Part of a small language model's weights.
Architecture: LayerNorm before each block, rotary positions, no biases in attention or MLP, normalized queries and keys, attention and MLP in parallel.
Each number is 128 + 24 x the weight over its row's rms, rounded and kept within 0 to 255. Layers, rows and columns count from 0. Numbers have three digits each. The size before them is the row's rms in percent of the matrix's.

# layer 2 MLP down (transposed), 320x64, rms 0.0697, rows 53-148, columns 32-63
128:173173151103119127119116097146088174134120125124138139117083138117147122111168128135142100104145
090:149144124144153082146092118105115160127106088121137125126145120101128121148122123143116120132113
082:177110114136093082117175100164113127137154107145071117118109144131163107116164117142166100109127
003:159171155177123153127121099102096155199142115111138142133096134117164102090148134142116131169138
174:118111172117083146098172168112112127171111134151140076121133147118133141145117141109124126104121
002:134143121110166123140137133112178166118073093146112134123144126166094131142113134096132104144129
044:128163128136163091123106128117121133099123098070131109142125128139109111117096126180177158193108
009:124130089113123124140124174127128109086104120125125159105138102142111135126118095101174138138112
007:121142152153116119124106129112075099160165157114164157132125137115187167132132124139109168129137
110:151105136105100133102150101134149144137104109143083124149124166153143140144062129164116113156114
003:116123149148105121122116141136081095141181160124167138134125134109179147143138131151114165121135
100:123149129192142167104136160145122125177121093154118130118152166134173135153146110138098139128111
075:139092125129122101144139137128101124112148099145151146115159127117160099128157107140109170121170
144:131142109115082142085126124105162117159139140145122097150106104081091125126124131102125134122125
072:154104129105171115130135105109145121146149103136092064134151107140142094133183135117160084119115
064:137148129119166114107135164104096130112135113126103142110118116103113169127159089140117155147121
033:118101105133163123119141145099127092097115100118112146168177116146073150139100095110121101133144
117:163116130137092109167113138103109141181146143127145116160137150093143146111112141130129157117128
055:129111137142079139164133138202086139114138170123114114175122146123119115150142150142099139134104
061:128141137146197119151108149150118124116116144105169080120093097132113133102103078110156164139148
042:136144163153113147124086131142128098124156081099124125137121125118173134098103120181134145156165
076:146147079094133109156128096152113141131118113113073093129148154154148124111171122142154074135131
106:134117120118130158164147119067151135109150106148072091132110104143118088117141108123159113119144
036:134143133110139094136086116123119145172125158126173124108156155139213151147099145111107135136139
103:136086110149101110147144110133119131100162099100092131096166104154167131148169091158127091180146
115:111106106094137107102179106136052120103167122162107173155143133104138165096090113139100148145122
001:145174135143137151131112098105134163183083112117107154122112115141140115080128126115134110161128
001:143123142154095125125115121126082106148182151107147117131102132092165115125144126164109150123138
159:101148137079132169115096105186150160097133146103103140132131114134116101145144118124128118126120
105:110131170138161104103105157082104105105115132157145134136145115067144137154127169167119152165107
108:150147152142148129143144116127133135193108137166096117071140114173101110120140103127158124127126
112:135118123126164101107129167152163104101102129158120066124138148144158109156119128108142093122111
092:117131083138110156148117096086147161176136143150101110140159099136148092086118113097140136092123
082:165178139135097124153065108127145174131120112124130171132119102137168096102113117101144141109102
000:137159106110133123150087120089141127165088145117100148108129107130169153115106113112132123113114
087:163124123155130192152075148115135140133124128096140120125134127106138082153126132098103173138092
001:106126141162098144103110125141066102164150154109148153123097109103167120090137120141133143136122
035:138160148153130155116107115129088125202130151110165124107094139104183096111138158114136129133138
155:146149104129124120143076117109120131154097120153166164113130140137168165124090113141107128162111
001:161171146161120147130110084101111154186120100103120134125095131121148102085139127135111119165136
084:110160155153156147134120109125149117189128116113136125122065136116132106113106168119125108116128
127:147112138150125147103090126092122136154133091138164133102102161137130126149154139129154095115149
075:113158120142132146107153113188068150145137143131124157135096138100132138149147095137156146118116
182:128148108127125150105118121117151108128134175130163124162173130119144127077111115140116117140116
071:118134092166119161171117102158134150143133124156087153150122069146127129111127111099168140116137
144:135129093142097118149144114124065096095098138155135171090111145146125149156064143124145137112129
094:105122093120153128140115125118121133134129111135101114099183178139103136107095117161108172150140
095:109142111100126137182113133111124150134162134133100130116136107112149137137136100129078154077160
017:135157123139168150122121137087146162119068060122129124137122141144098120140112130085132114149108
128:130147148135098147124111151165099174147087125145133174130106107127103114164123155099136113156119
095:081142102145141110162108151160139091090156095104143144129136177173157125126129106113167085113121
129:116152160118144115128136130087141120148167110100109133131160075162144064130163139103093105099118
074:139110148169118181103109148130124119141171101121167134117119147107121126103103108156173110104111
115:103137123125151119102075128064155120131131089137113141137151122123140177134140144075130100125157
070:105144090169130122142126091160132138161125106167162173092130159106136135112112133117132169116122
062:147135105105120107147164089096108122143146076116101096130134113142143118123183097126151126167110
108:091127121142142113144141127116137095106150134128152136087130133136135157123150136100106126190110
044:130134114099146096135143166122145110039086112169109094132146135131137149187105134138112143125089
045:070169137129154124141121145112134076095136132172145103131133089151157157158123108125119155118122
267:151141074119077151173158148149096122169124157145167117141126121145113116143131121137128127127130
086:148126104109087135134155106096139115093138119121085101121108136141171089135168118157155108128124
098:143182094173127116138149104111131128126105132137144118128162127127140130172137117178126152159118
078:150103130134103105157142136088152089141133094150147094136161112127094090140146112164153132130142
148:106103106101129148113153117190118122108158161140084142132138124153084131123111150082150084127152
051:123158119136154146124117104111109159151103123093135183123104117152134178161110120098133159122122
086:165139100101107141139139112110132140118143103138093086120121134150164063114164119145151120137130
173:110129124161089192129100142119123137153132124121150143132138097140110130121086155113133147083124
107:142173106112152136109125089152131152115094120129140135133118081150108126100104098125182071133148
119:128131155120108135092132143125104106077140175153159174104120134106144109094109132130100125159122
074:082163127118130128118143119106130132102132094090093159121136107141124131177152140149154115207153
195:120140095139130099150153090152071170133128140152143142119096122128111144144125123116140140139101
077:091175155147140128118107130099110158132134115134153128082100097091098142146139155128139066156114
091:169124093090110136147152116112135127113144115135085078129125138152153080118159109150158111125124
082:107085117119129107123179141122113069050138144168137110123158098132141159152132141147105143119126
024:125138129107161087145114112122118157141104134123157166135163148155152205157082117094089135114132
081:153137125134121164170128146110137141129124140113075120161124119138133124095156133118133186070129
001:143149118091147095139079130090159154152081129130104152105138111148154156136083130096118111118131
114:112165135134138159144137165142127093081121138118083110121170137124085128160133118141154137168103
001:140122110101159109154161147132172145083105103139117108128148144157083146177122128109133122112124
167:191145154124087126142155107099156124129138111115141127170109150136103141066121154125124115137124
019:140169124153153166114106128097136180170093078120147122124098134133126079111132144084138118150120
038:092166127140151171125105180089135116110113087137153091104114087119153068139151127103132170138086
147:110137097100129143118094092119101135104120104132130155157085165089156142109127117120100147140162
002:117101139134104108114113150141083096123181167124162129131128130104166137149127130147115154104135
153:098132140144156094140162129134079130142183118155107177107121140091125151102160154109140171075136
088:120166146158135139129062163095112104091105121096157150140162145114137112116081129129109166178116
001:107100135113158084119130167138147144096139108152164131127151137153107155192106152102114122122147
163:134151143138128127128117132115135085158102118127182162128130177083095136103157169156081127124146
001:132153125109161124136117122108171164140070101143109146120143121164118137126106133094130105145125
045:110130117126155129117131165134116134159063135157163050115107104122147102147112131088169120111068
066:161104113123132099111135105152123119132102138171158097153168131109175137186124116164092148119109
130:137090145138168159145105153125169090128102084143109156134151096154087153103122121166121133150098
149:137109139140087153141129090119148128120148097125153114158139112159124126100139113146110152148151
113:130145131132093098164107130146116123138115157166124147159112137135108114121093142148115084109110
043:155120097089125125128166096116113127120140101111108102147135123133151101105169089186162130159134
005:124117106109157102137157147106153148076088078141112108132143128147063123158113119096123102127120
# layer 2 MLP up, 320x64, rms 0.175, rows 54-149, columns 32-63
102:143089098158103152131134131083150093129116105149118086122108112107119086118119155087129131120130
066:146113137157109120132154143165152154117143107149109132128097163126141122126115158139129113093131
004:090108126103123093132122156136131139047114137133115139117143132113108155171099104143125132090152
168:135160118141089105090177148118154130166109132127129089128107176113133143151147136107130103152133
002:122125122140098165131119115118086092153147145106154090128123122113162112110141134146139165127139
043:106126110117096151124124111059138093101094126175081096118125132144111123079134162121094149134139
011:138132132111126157107129075091126125165131108125120075146122123121152097120142151138098125117112
012:154135146127146141142148153170178172117137139144112139150145143149097123157147140141152110144132
110:171143112146098124103154122148139152095187100138125114121125127140096101089149100137138121139135
007:156144146140155141147149149162175168135139142151122155150146148155116141147149143139154121149134
109:103132080129103145146151127133156125119132142078120152122080109141099134106146157123191065123128
084:128139135130123149137124136154159142120108155098084126132120141143064122116122106108199094112108
146:150102135144091109109137154095178122110137103107119116088111114105108108112135112104131138154123
065:139115135155175161126140107081161134199148113150125042095127143138120099106140123107168131129157
059:120114036131127135111146139130163098150131145120147147104119146128133116062155163135140109117150
034:167160136116082149145133113130128141174106136135138077095113127126185101132152149144115150115118
127:141170131124147127123135128146116121094127138125133148129125132155124099120146111150149114114135
067:137159132112104134146126123068130121095124100105116171108098132122121110143107156119098122149142
070:162092130116160083184148129126174151140136134109139095113111129110100114105109101129102105114179
041:117096091086139110149163114133158162147126172137128099153103122106100108133125137114147121094104
067:159163116105087131148120110179137170138131110116088164108096152151119126139144120162170132127133
079:142155146143139167142161152112166153116172143154119109136091126122118126147135133122160121105108
045:128115137146118147146140129139144146100140108117108124156116099128049126124181132157135110106141
099:132164055104071117133164102129109137137091151116127158087112141146121142177153113134143161106138
111:144108091133135075153155117136192187127113136080128156137143121118163127137127155121113152143134
002:093104122112106105120118132113094104076139116105138099130129123096125124151101123148100138095147
001:106107117102126081109118126121135143083090106126089146100120116116079135132104092097113090101109
176:131104128136124114159124092120107105124170143166130096162129122121104119089111135157136096103167
110:135104104115134128137164109098175142101126158089135104124131145138096116154143162147124127138120
098:140151115141142139155151089151129125169125108163109133090106117125133058082166172141110097144159
111:141143116125113153149134081142117159149167142089112171152105100126092130102173130165135103131180
092:155123133142094127166140161166158114089120171097095156114105151100105129125148111116148108128098
093:131101121110189125145179116156127086097106131139140125098140142142131162105190109175141145144140
003:104095113106106098101108105104100108104114102101107103107107107098097105112105107107097105100110
084:119099142123101176135121126145119083140178118125101149158098125125121081077140154130138081105086
005:150150148145154148152150151157162156139152147154142150159153153155144148153150155152150141150146
043:123090124127127101137142130151142143085152130129100156155143125138059163144125120156116092095138
161:130109142115118178080106077110135146095138149160123142101117158148156139081137144109153108137108
002:088099112100106087110110128106099114072102114109113116101120110094104125138091095118102119087127
088:116082144136105173102150154096138115074134138129146097140136172108145140117098139117102144140125
141:146115121148145168154128097069104130131107143140121117142117156108099138133152133103126137115165
082:129109114111129160092107191134161102115151141155124151120127120132117096076141144124107088133166
173:136117140085136098134141124114172121131122142163132103130120163102116093083158093140135087118120
065:159152111120127143162141115129173169109105125129078132185107115140124136120124124098116107073113
153:151117151115107133103150129138144141172177102106116089139139114115117072125173119138158100131134
098:103134082115110131106142105128131104146128157126125135106129150142164147084165157078107123132143
098:158122165096132104147139146138124154061090112132131106135131144122107117110125070128160109140168
017:115097118111088138149126111134103097137154184124129096108138104116147107113145122150132155101146
144:121120137112169097131130111104127139122170137131104096119105112090142120089113149116125132122155
102:120161116089096149119185110160123182135126152098087136124114134150101154148135110144157126128119
144:185130139116123098142136098155083133096131121145085111153116138149128145091110095201107153132136
086:090127101104122101143158122138142134111083179142101127162114120130135120126165120107118132112117
134:137164127139116146153148118182095136114130133120134121138117145127156119134122123201107172154110
086:145144141112106149114122153137131139134163145109133089163146106186140113138130113170150116146158
037:149138112102089115133172115144127131124115144126136117115124149154137156111177110165114147103118
104:131128084140142088139161083135161173095105143150146134082124164146149138157189117117128129150111
046:130112107132107144133114088107120114202147132091135115101112118127101099078156106109137125120143
048:177102118132115129148123104159149152187144144090115121125129151110098119100155126137101109161148
207:137113091133101099180165136164102129142147136131127087146111157149067131116134119152149124115176
055:149134127144084177134137165121167125083108127125125118129122121116171099158144148162127141120126
104:118089110117089100151166119146151110078158158106118114097115130165103128094126141154142120112119
078:076154107120123159108097115089124142131122144117132089117131100146125108119174114137173139136159
131:157139142138143187158131147118141158147121106128113115109108180128129117151144085152146130080138
053:131093129117098135146150158141148097103140117109120079150128108114115081118142145144113085133135
052:153160123121103185139156150143167148117159127156123123148127132148164089121145150170177128120131
164:159076131154092146149109113059111124148165143136128123085142122144086109107120155125132127085124
093:149101120149129136162142124109162128136163140128099117121139175129156100129205131116109175078099
127:133112145124095142123103143122118083148140177124109126125067166145120106073108145122127116090130
069:108104091113090126159138166133163133111095156112117159083149120156140130159136138153117127098133
163:165129134133129113131141141101126174164120148087125151129111119140131119112113186125096138158143
088:162069111139148156164152092088132094157156132128136100148147146143101129142128124097134126099168
059:157157132126116178141156148145168146123152141154123115147127150149147109129140150166182127124135
083:137175129127109151137109101107139164178126130077106135093087146140097122103128082113158114118129
031:144134152149098174148142164149161124122153138123123093145108127128103089141170151159152121166135
077:131151121110110145165137126166098114090123130151091104167109154146147070105131123142131124086132
001:098089126134097134110121103119097104111138105080120080128109109099078095114149127128116116110123
113:155137123077103100137126100164140158143136136131120138122133142129116087123164118148114129074117
003:109107109107103110102106103098098100119105109104112104097104104102113105101109103104107114111107
148:184138153117082128098134129092142109131140130128129112147131131135119127067126165101098123164125
021:099094125121112122159137120147112110097149181127110131126152123121129159132133124168136148093155
043:155103119130135103174131090155149118165159165099104146153142155121106156120145125151120095119165
148:122143106155099165135135126092142145153105119121124125138128091107107136128154125155079126108149
005:152152147147153150150151147160169159144142144152131155153146148159129147144157149142156131155137
152:138126133179145132159140109121097104139146128139157099157090150118108064069140139126148141130148
090:175106122113127089168156116110144129165111142122129124123126092141052146106155135126126118109124
005:152153146155146166154148146155154148156150155149147144154149148156150142140161153151162150157145
184:096124145178095141152178117141163149145127159113149120146105104099120112134171096110150125090134
001:124123132149107166137129126127098100143161141101160087146127128115146110126144147159134161131152
053:154123141136092125167135117164126118096184142099111190163148137125105124109167140182089137133172
073:115143096132106143137129103110115125096148081109113137107097112127067109077146094112146114126142
128:162150158110118123139101121124137124167147151160114120093129125087113099068154109154127100141140
118:175101119132074122137147105110144129102147147108136099131147093142118121099140095115180112143144
125:107124126131101156139140133137111149092142121099097094162125126122107171137131116117166182114145
029:152135078092090126137161117117148118126083134118091113105098127148115110107138127133126105077134
006:133133115127094170129112107120099095165127159125139105102119124125176114099146124128150167134120
041:167126125136114158139114105129097118176174148100144078120118134099135112105171128146145151141143